From a checkpoint of a small transformer trained on Wikipedia.
Size: 14 layers, width 64, 2 heads of 32, vocabulary 2048, 0.847M parameters.
Each number is 500 + 50 x the weight over its row's rms, rounded and kept within 0 to 999. Layers, rows and columns count from 0. Numbers have three digits each. The size before them is the row's rms in percent of the matrix's.

# layer 6 MLP up, 256x64, rms 0.198, rows 214-255, columns 0-63
102:446480580506485442465514554519425510521404523395524526492542430425473478612539527500444472505489495624577479460551482521434492519526508465456580498423410416483523509548500490460525595477441494
087:483452449458421486485459476540410582551420499452464526535506495558444517457509528496503480444511577561490488578419493478508488456627453448405522488525601483499491422571415497510573491477550425
077:490532546475467560500454554541544488599446508538467525604503488527497582534522556485538502597538419465552489502521498431510449478449561528459565503491460449523471486616514427539617594420476447
103:436537539456471524461541430524481534509528550502536463519582527460598419509459522432458593533528515516593513360490438514482490477535491542537556518505473509630425620514445468470482460469530494
104:553519532475510579520432481519661520405507531458517423449493490558513492535552468476516495478437566440501494557386543577505564518518551530544490541486498564539522506483522381462535513504619497
080:593566487598541557434504484512476493525473385488471464528589410452565439477527424466463573446517484494480498490451433482524490519483428499531559490534487495526541451463382596434532574458453525
096:514541487433502567472510476588559490517451527587586579515559520501476494488493415412443493491542485404577430529396430526529483393544570532492464526418427531527460476445550505526553528513511488
093:572461544491425409560477547527465459512579476470516513553477502450548462543536519497510475552456520518506481534453567462516488603496367491497561525378498426548497499509452463414459611462412497
118:458429378439467528509498475471470515573482563579492563536498462563570456501449467484609549503508534519448534532432437538556456572518450477501519480619539520591467472407531535456577518466470496
101:523485469513593443508492597562509461545444518490459477483613455567518519567495559512486521516488471564499604477518391475499524485399509471423471540330438540513524503527482491556540504537542508
096:513471513477501526482486496474515520445464424528581477501490540480454541635444505445550487487581488552594480476509455463546590464491534458463486381406459484530495533353459484498469575552574470
096:494472451432417533526464483482552508439660478578381506496542491493552448488469575486453551536444504497486431530407482490519511462472536486493615559551481493585451589515511467532459557522524519
101:503545549488471604563625501496536530492492583483615470458503505568564552552456491460497478460533511629538500451423492443476508569514562374462473441532484489467516442535459504502539515540471436
091:561496527511534488482584547600432477448611444502531570494464530499510478484492518529505548535461474467524504405475581548518500484543461430493540402507566557477472577516550320488490565487512485
110:539547552537439493348468511512482530484445520387471494495485522502585464365528407554492478535529484628504440523585505450482441475558517509475522511518524587506531487579470488573510515526493498
113:536584546505473518446495414504520479533451497487554522455466542558508377453544594483512514553436507470522391436498545495574438497619562534476495539589475568496510457500493530499506495468625557
082:533519515452519475489528638531520540535503488470574457389567520486504416563540586414492476479511467532495431551563552466479512524510568501611568512485565544568416504531441491546504541404509474
110:577514340614556396475420516575587504529544523494474480475469550462470485490425562493613534510517438467533497504489461419535494520494475515546561494551448511462538442540477575545501529513499525
089:476533466488497448405514494474499508437485487535598443399516473534461503568454440480601384483589425530516548538416495547561433568460442447459524538513493595455513601459509493504487482473475498
097:573644560537514532498520482489592541552423574451402454540490511486560445499430542495482446473534508482470494582554507405551437507546453549497449440446509547512491502507567578524431493570526538
100:490477415453541511578482549525450426543512587456410545525486477527531449522503470499526446404416565517433529545491510586592439511500404571581517521485450465504573582436482525536459499437476481
087:566522460483573476444513524506546522625505523491421442500583490525518508451491575563417502517520445537560521495403440446550452461534542466513567549520412522549469545527443536509430379572504538
095:436531461463523491479583557537532530435445451583540462499572503534461479578503536573628477516586461425456517504495447441495506467515422479470578484500483511583457487433422501607519504540411511
110:516442460582544503523487460532533506477562469447574581477486422534547544614490534495534531604520556575487576463488492438492543549558493481569530494521479474473545463450524376567541441441474601
098:554480491469447496516485461544470519496484493499501602504496407549605458567533460389556493486551489499613570468442500558472382494514568418398521464531491456556558527495494558464535510464576506
117:655452567506509571399551542471512431486468529502488498482524572506552531498499494530523437491562628577515469546468455457488413501484491480399493513520583421528454498521607503498517444488529502
096:440546431494547469473530481548410441526508429589467606507466548515477466461559503480651489467529545491436526530487505559551443535442446427475542464546471458528531542500485533459516543532486358
128:436432495520494551511519550482480421533476505501519516540516528517546463535534465460558497474435632463436478489424527509440477544489521496501528545533522492512645538430467489420438638418407454
111:569518396542487500509506504541397478489589485533569466481470564530580518528449537457507506541502461439435502484539532434482552502612562585485618440480524506556447538510468388439510549498457537
117:573530521602503481474437494517499383442494544533424512488470480434503476639513416560551530529539529572434458545462529506490467441426370512551481462488459500463502442497475515445490566529534571
095:448571568482457519493492527475485474507487581650513533395522546530477461468458645445465561541492521472552605504535465428416484509467553583483506472519425521522537523510525524430482487431502511
102:587468580468590495388552516481513569477493465422512494442528584541558459574558460436472566514560518518531457509493531481498505436526599495502553509455480434472412468479593521579459489506592519
103:547515555504552483534469536467535520576448420465446432520539407515574477488520542495519482397578597468504499471487500455523470463467543471430546566504400507542526482426519530455505463446501333
102:470451525549546478525519486527491428540502510526541523500502461538466569499465481499680521541547563435383532404469524465528462501563520598557514529556566468546568506502518464482547477430393522
088:491488484461562517648633545447590554557525500533544444494489455583458495577517585538510481446527444526491459473464541453475547528520523525559549456458504450510468417547571437483443484566476544
119:468448443474436544555416487521496477451447497463583493530533507503489444530539542523496494573493510507511528482480500466555502592481557574488552345436473610506473535515533475553594557388582469
091:453492495516449507529478531534553633538474506446482500483465559470495526612541554484455555502455584459407480585471500465528453536488440492487468493501585494499452457637560554515576497511623502
094:519526563497496422487488464558458484462568472525509482499415451344501520568434494552579510479433524495513576461465405436485475622505468433488546476438535504528455533576562446591487504490491511
102:519537459519485461487510474549461521548406574500528440574474522538507464425540574531539574450421474537432520538476503529469378491546558471458453545506576477484482543551453504425397579616459493
077:462495527493513406580551609564453513426501520470536483458551437481455449477491416516517477540505471501461556508454446474465492447512542508377528458476486466460540402586443489586451451594496411
083:581492485457542475483540485595454503500446510416506477524535586416488509563409561502551589501528555482490512416430385506448507536581491551483514446508509482566494465527482458457494361469557468
107:490475468508517505553542554430550541499573561557525480426549578652433521511589463530553412452450433472435475500380494553488492526547519461531475447497473439564460513507501522520437435529494445